{
  "n_layer": 26,
  "d_model": 160,
  "n_head": 2,
  "n_kv_head": 1,
  "head_dim": 64,
  "d_mlp": 640,
  "vocab_size": 3455,
  "activation": "squared_relu",
  "norm": "rmsnorm",
  "norm_place": "pre",
  "norm_eps": 1e-06,
  "positions": "rope",
  "rope_base": 228000.0,
  "rope_fraction": 0.75,
  "qk_norm": true,
  "attn_scale": 0.146,
  "bias": "none",
  "tie_embeddings": false,
  "parallel_block": false,
  "extras": ["capped logits"],
  "init": "normal",
  "init_std_qkv": 0.0427,
  "init_std_o": 0.0,
  "init_std_up": 0.0427,
  "init_std_down": 0.0,
  "optimizer": "adamw",
  "lr": 0.00367,
  "beta1": 0.95,
  "beta2": 0.99,
  "weight_decay": 0.048,
  "lr_head": 0.0136,
  "warmup_steps": 232,
  "schedule": "wsd",
  "decay_fraction": 0.812,
  "decay_shape": "pow",
  "final_lr_fraction": 0.0,
  "batch_tokens": 65536,
  "seq_len": 512,
  "doc_mask": true,
  "train_tokens": 349800000,
  "steps": 5338,
  "dataset": "wikipedia_en"
}
Each number is 500 + 40 x the weight over the matrix's rms, rounded and kept within 0 to 999. Layers, rows and columns count from 0. Numbers have three digits each.

# layer 20 attention query, 128x160, rms 0.133, rows 58-63,122-127, columns 0-159
556538533451457452483540507486425536487470501514473444577504456463469495473458594605470508482513529539454507508498407488450524450440465562414579550510482467460510468510476474551398489528467546490476431471466492440479510530529410492494500500480414430420526498526511515551525484468561557465454574477507409467436414481548532473548563581576484512468480574540468451579472470484493568532516487494556520479477535458541459541580508521510489495532461558456468560538497459650471487474516426
538498417483491460489497508521465547454528462514527438482490522467416521489453501496490523469450571474464523595550518482494612407481549538517525549466421508537528514482463507511494443533493455470470473446527528475533484472396471508521498553528479449460554557530447541549564567455498514581500481505454432532523567511561413569562495467489468498519522452527530480540479503517512455531580445528415483502497449482534484519423520548493513548496502517504490473427565533464497545533551475
534440514522467475489527495549538451524505474469478482460461552474543463514583517457535508501463503513538485503522477497516498441481462456502531489489514455476464518491542438464558486475498514503478529494491504601575525583528476471525488424495506536504500451539478546441497519564531484455468511467479517488563502481510501493432476458492502528468463514472475515432499480466486492478508487513492499498552485497544500490491482525480491488445452441463479503538523484504518446538482528
459523516417510474501544536530525524494428529471455456497550361506390531481375541546414497533517516549482493496582502469401495463503524567542565477525473494511505505422458482558470564490498560485483446504535491382515528441497441520477563501471449457484532542459493462511500507417491561476532464503538441502314417474561407522561566581616513461497495524603471473609450496472580585568506373562560475462435447388541454557531507538549443515429556616540500396520438430537512486564442406
551476486406527522479516420457509507457480500484536496585392435529544419471467494610449554570452514486471484475490504472442427511510477473456516502494499526446544520421450536494513492499542461424503555362559466429476494452476514454447521491459494487442563491512482519486463491377482551521472515522452443524507546491516476517585488507521494419437516462513566514509592467465588517605485527483515453478468495512465493477526509473619475535426577488424517467423476519450553471450507476
427564475459488530442461553474530517456500499507425502492507481482480530425463480493454535536517454450551524486504454479530459486509501494513536459528464513466555524491494498478523540498548513507422457486461508501556481523457441528525525486492525450478592490491452538481511543534531557482504468516499514453429457533505531526527509512508467500490536453509492511561472435502534568521522494545458497528513530512527487498547448501519518489467505519519468514524490459555499451506484452
515556479460510474501487541535490516483499477526443476561484393459444482521422542641402546521613506507491499508530392480407468471490491613516536506527495474455529469457481496516419514529443557549511412494523495399454503475513415503514496474448427474411592556519552445574505445431500546507493583514514410465388374490603508481577517558581494511440509535521464454610446532403512590506552429458556523483384499456564509567513529481533518488516470591480472517514456459591495490487481433
500464503482441528454496592480493534502477483529602527492519546475382545479509467523486517475508485445519556538544465492512597441473561548563497490579487466496484501561500519492500486479551520520493422499482547519555498503469460519452561544523492451477543541529475484537577557484497522502523474516507431525550472528525462524505439520486483510516553491515531566493436531570481482558529486535405497515533387511535512537383546530492458520513488517458445485467509460474540575545475455
474481505549503516494465495512516433454500511460552544499534575495512506544588431485563463496527530507515507450511499487561470528489447476468543500443490457487406462469562518450533480473496508489494522485472527568541500524524496446528494486565526556504428509480495537444473533538478472417543569547475480511588479471493484502457467469482440477539545506535477493436514499489466477438501492538470472443540500519491488503507516533455500518488484461511508524472477497482539439575455550
455509514428532505555528537555490552472440530525442498556504392471400510492371514612392511529542511471494509518546510465360441448564545557551540451545480527546529470428475497537398506561511513546492467543557483444497533434533461452491493520397431496460542556544505503548501424414527566514557468482474465510338434488605463470580559526566501505494506491545506472632485521491563639540505445538560551472382446399522516545548470502554443519425548588584523462527473504638526471548478406
521522465411542498526493415499530485422495520487464451559434456512543463482489527563448516572518502523445512439469545474427487583513477527484529539546492554426571500460410530554459492474590524480554550420585484377471488417443498466474550521407482500437555495488488450465453503409512579500506451491504467510470568422509427498587501547552499461455483459513497503604585445478592560588498522490555464507436505454510501439550449488592444599458574548506506425470430504486516457470459445
474513489448484586509437566466456559505509511520437502487508531472438480471509478448485506460474506428546510481479521490486463479496526514524541455473437464549519473539507549495479614512556491488418490460449612470497479513477449574470512539532487509525554563497442521491502548536524512476460472505475485443447443564543490525489540490508518513562566454537476527493493421521535515521520449566473499537493525461538483464526446507465520419440432510501473510471570525507516507533490505
# layer 20 attention key, 64x160, rms 0.123, rows 58-63, columns 0-159
426486486492469513540582533531485539570494446541506475499550449472403458475459528484445507534520463472456514597553475489432542474431524641490495470565456517500550521431502542582489436562534510483495466505582545419464469527498461534385512481455496458518519514470480464550579529466461554550518488519499466475426455475547527527518438462577518516453480442503450511572475510535598571525473446552412510562468480509557511508535530516442462423495471510504416498551482479526465500448552350
558390514456443523470489626460522557529463366510554487421611532477415578464430476529472429470377454508514550486538522530481499503424555456567450492513451561481456522506587424482430571442485572507474478454457584562515465497464510532521516526524469467484574512461581503566522478547545497515477505503512486531496402609540536508533486462461520420583465524500519499482373578496508493477550477559457544534487472477489464509454541473481499474496452571502468520468584421457588557562426489
452478533563485511519480538508558437498536437474525492472534513555564502432518547489516530509503486485507457424505480516546446482556486507454506537471531527492425458463480504469495491477442520500505514497442547567515457526523510462506482462521502501487532473493490520517472472539503466481511574461434519471592469460558518454404555467449485516545486518531426473462500498450452502509473495454479437565521565566522483543485543569528441533548422479467522527581553539416491524498502520
465464486454494514609507545555489547575461523546478513517610435438397489501396479515401492529507465474509524485593601446403504473438562567497520469522402558508541561460470468549512561545500493468517454445528572442442557473474415511479529454491544426494542495534440501534509530458489554482512455537461480534440487513487487550536447524621556488540547437472457490528463543514653595531506535537470478525436504472505543461511560488475471566376497545464465483453467521482477486525486426
610540485450496451517508494506479475475482583444430516540464468516476495495472533594417522494431467490481482443429567494375453569452578486475454514561468551433669524437510535477481558419626544384567515442499491460463491504492405464440565477481488466486609490543475474505441448475525534492464439474504525513466496523500462505600549504562453451462542467452512508592536500547551517515445472535588482466474514450512485462564500442655497550409550513476513497439503437547513498522530505
478489491424457520526463582548561493510509431570474484469536563473410550532505505505517527511447509459489524454533540539470463474466554532518437498550497485553538475495449551483420555518501475546448444510528590496535495451463414523580521496435490546463589496509465494495561442593548567482538487479456509458475396493509467504521505471477501542552495534548494462486504462489484609522558534558506526495432576468561516506469512411457446506503374486551425511484500508498504443484494519
# layer 20 attention value, 64x160, rms 0.126, rows 0-7, columns 0-159
515492563522468483490476562547469560518485500537457511515465551610503508425493489513500542460514449491510446475515425487402501463526521514578490482535515465522521481564557421469552474483537428465471498461535431540468532490563492517453540557516583539495506525501459499491548538459492586494508470495384580394538516470525411434513581596484587501497506483568479451540543569496507463521497443512444507520527468509551473513554518493524582403515534451468528512432505567485457381494464505
578544497589496518520523422486528466533451463479499514526580531418547511549446521483518524573465498439510467510466518478497534570480512514522452511520531537470506546545541568502492491475479549506515523584539506494458536500454439584517502462523394531421529508494491389523504541480510413537498482454473492409560501484489482602493456465577456435476515529484552479515483570486483507441509436507516522528515514520493602443438551494521498565500481452489442499511537480521465476449476446
453485476440478494463480475448486432536502469483548501573495522406531365470493533565501521485497452454519468501478486512506509556486511438412545455466519460464485571461533459490467520483505532496560502521413469546447531508552495558521519523519478499587574453459473461539457490494506373514537484504569538537457479441457505429537509508519450505525474545424475465480458432479535490493506558536468513532504517505656522425499530439525552554452471454520421499650483559480452625501554450
474564495437483497541579399505523505447495493492557479506457532485489523433514484500514489525441462533465491488566470481544480496493509493534527535494488557545500508426550522504598475538501452519552554472483531516470554496515464410476535467466470479553510411477436454478479469516460456491466506500472565517489471521440488561461528499520487548502436485475497517443491453487509484488517455481513507498457543508442573487575492519495534554412498464503530515500495425482518529477570464
479488507497509501563504560416600493479466506479523494522514511469564452546479484556536481572517496537493464472473499530458490523453508496468438492494503521479471558401561525526493512516493562456487431543513484488486538524451480503539504501474423468443445474503469451471538509508509410514523439471542488548501520534483580486519445559470488504483479491506605499491500483475453549453536426530451482503526513512558532417521505508463521534496526463407498465597510515553480535487511490
460507541457477481533496518592514529576608533534513491489427489592502451499514501469478585459500461523498483468528381499465534437583512520564495527453505545480516545402440489513528463553542452502463465428501548526470462515537516395433503538503588441583504466485584527489518474528553521460473455461390488517483437501529539543472577565465502524454511471503520573441526458494526535464527453524473507477543450494463448565487483553520491418501558491456526546535493509533542496531524576
535475505530501491532597513525487565536542455470437515549514478532437476476505524439478499530506468528520511501501551458539503535487449507495523417502506514555560499506495501390523557488495548493532422456496437462583450390501458459542415469519550517498449616538441421508468482447525557504501456509506467492476496493562561509518465536554437473434488488566553545420439346543503495469613523507519498424492394500446414507393505548494485492554532471508486522540539488545532458547394544
495402503548499493491519497518511499462471487459533479506536459406516529540501492511516488554486447475488484541509523482536504512434492482533442488479485503471560359560484469531561498499492496553488527556536526436521490531473481613456524524493582511483474501504470525464540478533495560493442525508523482399597484440554520558449456391535479438480447478519438534533465529483462447500435479499515492500497526489462505519527536535518463507474492560495486486482499409461491499509484444
# layer 20 attention output (transposed), 128x160, rms 0.138, rows 0-7,64-70, columns 0-159
450483470490431544558531529470525547419518475534442480492523448508520528573521534488500494539467467595460603554572527567549493477467488509510460518488538508499442503530540483528531565532470476496400515589494506534523489531548529515510493488382481444531535496518558444398460464612552549513564481530529509471475518491482507523564531488487500520504529434545512555491547458585490435497509510512500480505467481435545535455511468532518452455531463566533453621482499522525505496514544468
474561620474596503499469488491468470500474459494509588503524538484448433526529514469449493507592522449502551460501482471513505574449507560462537480471462444505456476446498451551519503516491460572531476488473526531545514522477573491519559486423478477483534538505485534562499521466441514488449522541463506517519433476487486463438470470501437451509514538561537535424489466508523491556562477474528468497537438484520453483529479450472488532431512463520534525529477498513558493446527515
497595515564469570501543477446430577496451435458480485537578493462486494522500461464542472511545540512479568506462445520418548509544491503481500512458509577556507565481504494544463528530553474486552488523497551509428528549455527521510482480524448486564521475592505465521532556535486429456503469549454522500503480492450560501462455529553436532525502479441483493536453452581522480529570490484504483438535541564499500477520464510494531462488536510499518454479499497503493461506454429
479468487504511487486493526433510492541504503486464509517492508507366528422411488446429478476499499521483443513502476523512501526478466521500512487497462495544556478539507478543457462439450498454534511479437475529438537494415480523536518512548465536515508531524532554528545525486583474496528500547441432472515549488518524544496435495575441522513544505486521586592482503515485537500469488512489488479579517500509504491498483523549512481577462487469465505444528521499449535536501449
494547528485631524473503462471508451509474504465509581549520497513503473514508493467517457500550555453562485452475462501526529482536521525481535486537476497460491482468467444506499448439526478507544501463476466521528537508474505499520544478495506528475488540459467527568410514512451475437492534531466475489508463504544498517464474530513504446566495577511523478450446436483522528556517493472501456441561518491506515524492491527520525547502497467525538475527488508458507483492470520
497528433548433484485544497491477485549508535558478446484494500483480499510482471508522468473483480602409478508539463514546497523528484503505486538569510518495523522589482502521472520516425525479467526557500459489535442479508474530509445471490513524535467479485504436427551502534586525546499503469556479523519478514486487543476448497504556527526455484516517496500469509535499539495478538495465546492523560533542499533496480498505515499547454521427495521548539479501466485557522487
528434521490508504485488480544445468423533547528504564461470476481562543488513532590428466569563535562568516428526474490519516423435513453407489495491526481460460569482541491467535529508441452567428445506504522461530416548517482547493517508548580530447560504528450535643446506501467519521423465530427592453531429434572409483492481461395522484485422472568522571477480488416489485463535497543446536461424448530537443553473504447500400457437485500474523520533546510444562480483448609
500487536510595514547482468481546529477511478512469548531478516527512498480542545488445502475513434485556495468543511422497466469502420495516513505516506439480525428486475453508523503475528481496486519385507521488461539489498491513540532443532483511494476533452520504452403472472446488509515535524536480477513481537491466495470504504560521506474530514525540494477476513451556518478500515458567534480538556469472484453494498491495532514517491535560469517402522521493515494552507525
475560496464471566589507580505523516520521543464468462532540440521551450601533536434583487495469384567566579468537545591468543383467551509459490498455479531506511479535498457596491541504454565441390551570571431525521440455560504484446486541466514467499483444485513511462493425570579512522539534458480498490466522518554483561572568473476564435550626436478499546530509498601485560494550487511462532464496484369552547549506505498535476391586467540517435490457474475486475460551504493
542542586511499452443470411436457443582551461514541548570414543511392444503501585464503477504541453509499526471452494514543585567428502473477456455525426542535495556518566433599575563515491483515574458473447525481539460474366548514505551543438413475557455545420532522616477390465454529462500488505503563535526487582513502477476482488558337428440563549496538545459496484472561520458580482430486515507541527503533450517547491446449495529506513417553476550540453505496524509377530505
522506522542513623468510472424384531521497498478474524467513497437475461490436475554486393470572510430517506469484454516525569409472519475514556460463507465555467687457540514485521550470522508498491425532532518451501541511572499483446563497483571503552491545540487386624524596595382380473562454571519479566451495463444500481532422539523414510593493547353478376496529415459529489546580488529456523496566514568547449424516516553450549490482522449494574513461457584433540569521511432
483479511488501497516529467448476480526451467516446495470555456452414503516482477476445514564495539482436456554518523438561521569506448501482479454411540463543465521513489559458534530465431504496522478499485525567517483497484471546518513497456426498526598531526513475535561580514577473549493449535505439504452481442485471526557471426519513540448416482547494539566564451527531473475518471571444481550538510508551542487474492469501494439502452461516514512574538496518523519479550444
548488503496494415475521464444544482523512515506570458554473484493494397481461515529576402559529543473509519522460542465543414497565532508504558454478494501514520538481458520453513522472471486478535489482498470566490497465401537461517522509489473506536468477473464451609420488527482441475490493488464482490464507572547463491488479536449506451575496535526554471490442446485463507518568485506519482453508602456541543495518459533490564540524548471569563500580494473484473457474515449
498520393535435550519588577537460536558505542543524424497505449436562467540505457507583500511494507528491492499560490500474466496551534539491577532450542528450527514593521490540482469479422526494404581516616446514513457450500501546502393513522520530516471437597416475436592568545665500568512492425551499493492498503531499557461484524488639435540433478506495437503479557539539544479462490611440545508567444490495644549429545482517536492522542564458514485549591487506452398553543533
469551483608476476374528497529430541456505504522509533546451510540615487481496559572576451528476518587539475501462505509524476522487508415442607524560576558473511465433532511529439560535455446563463471403495512502538485492465516597498428487657548528482486450490518485596500540474509572501459436502546592404497470441449438491451530483403513459471462473480533553511475475527556373497451444545508598455482417492452564502473489489498471564476529474471448519536627472485502412540421604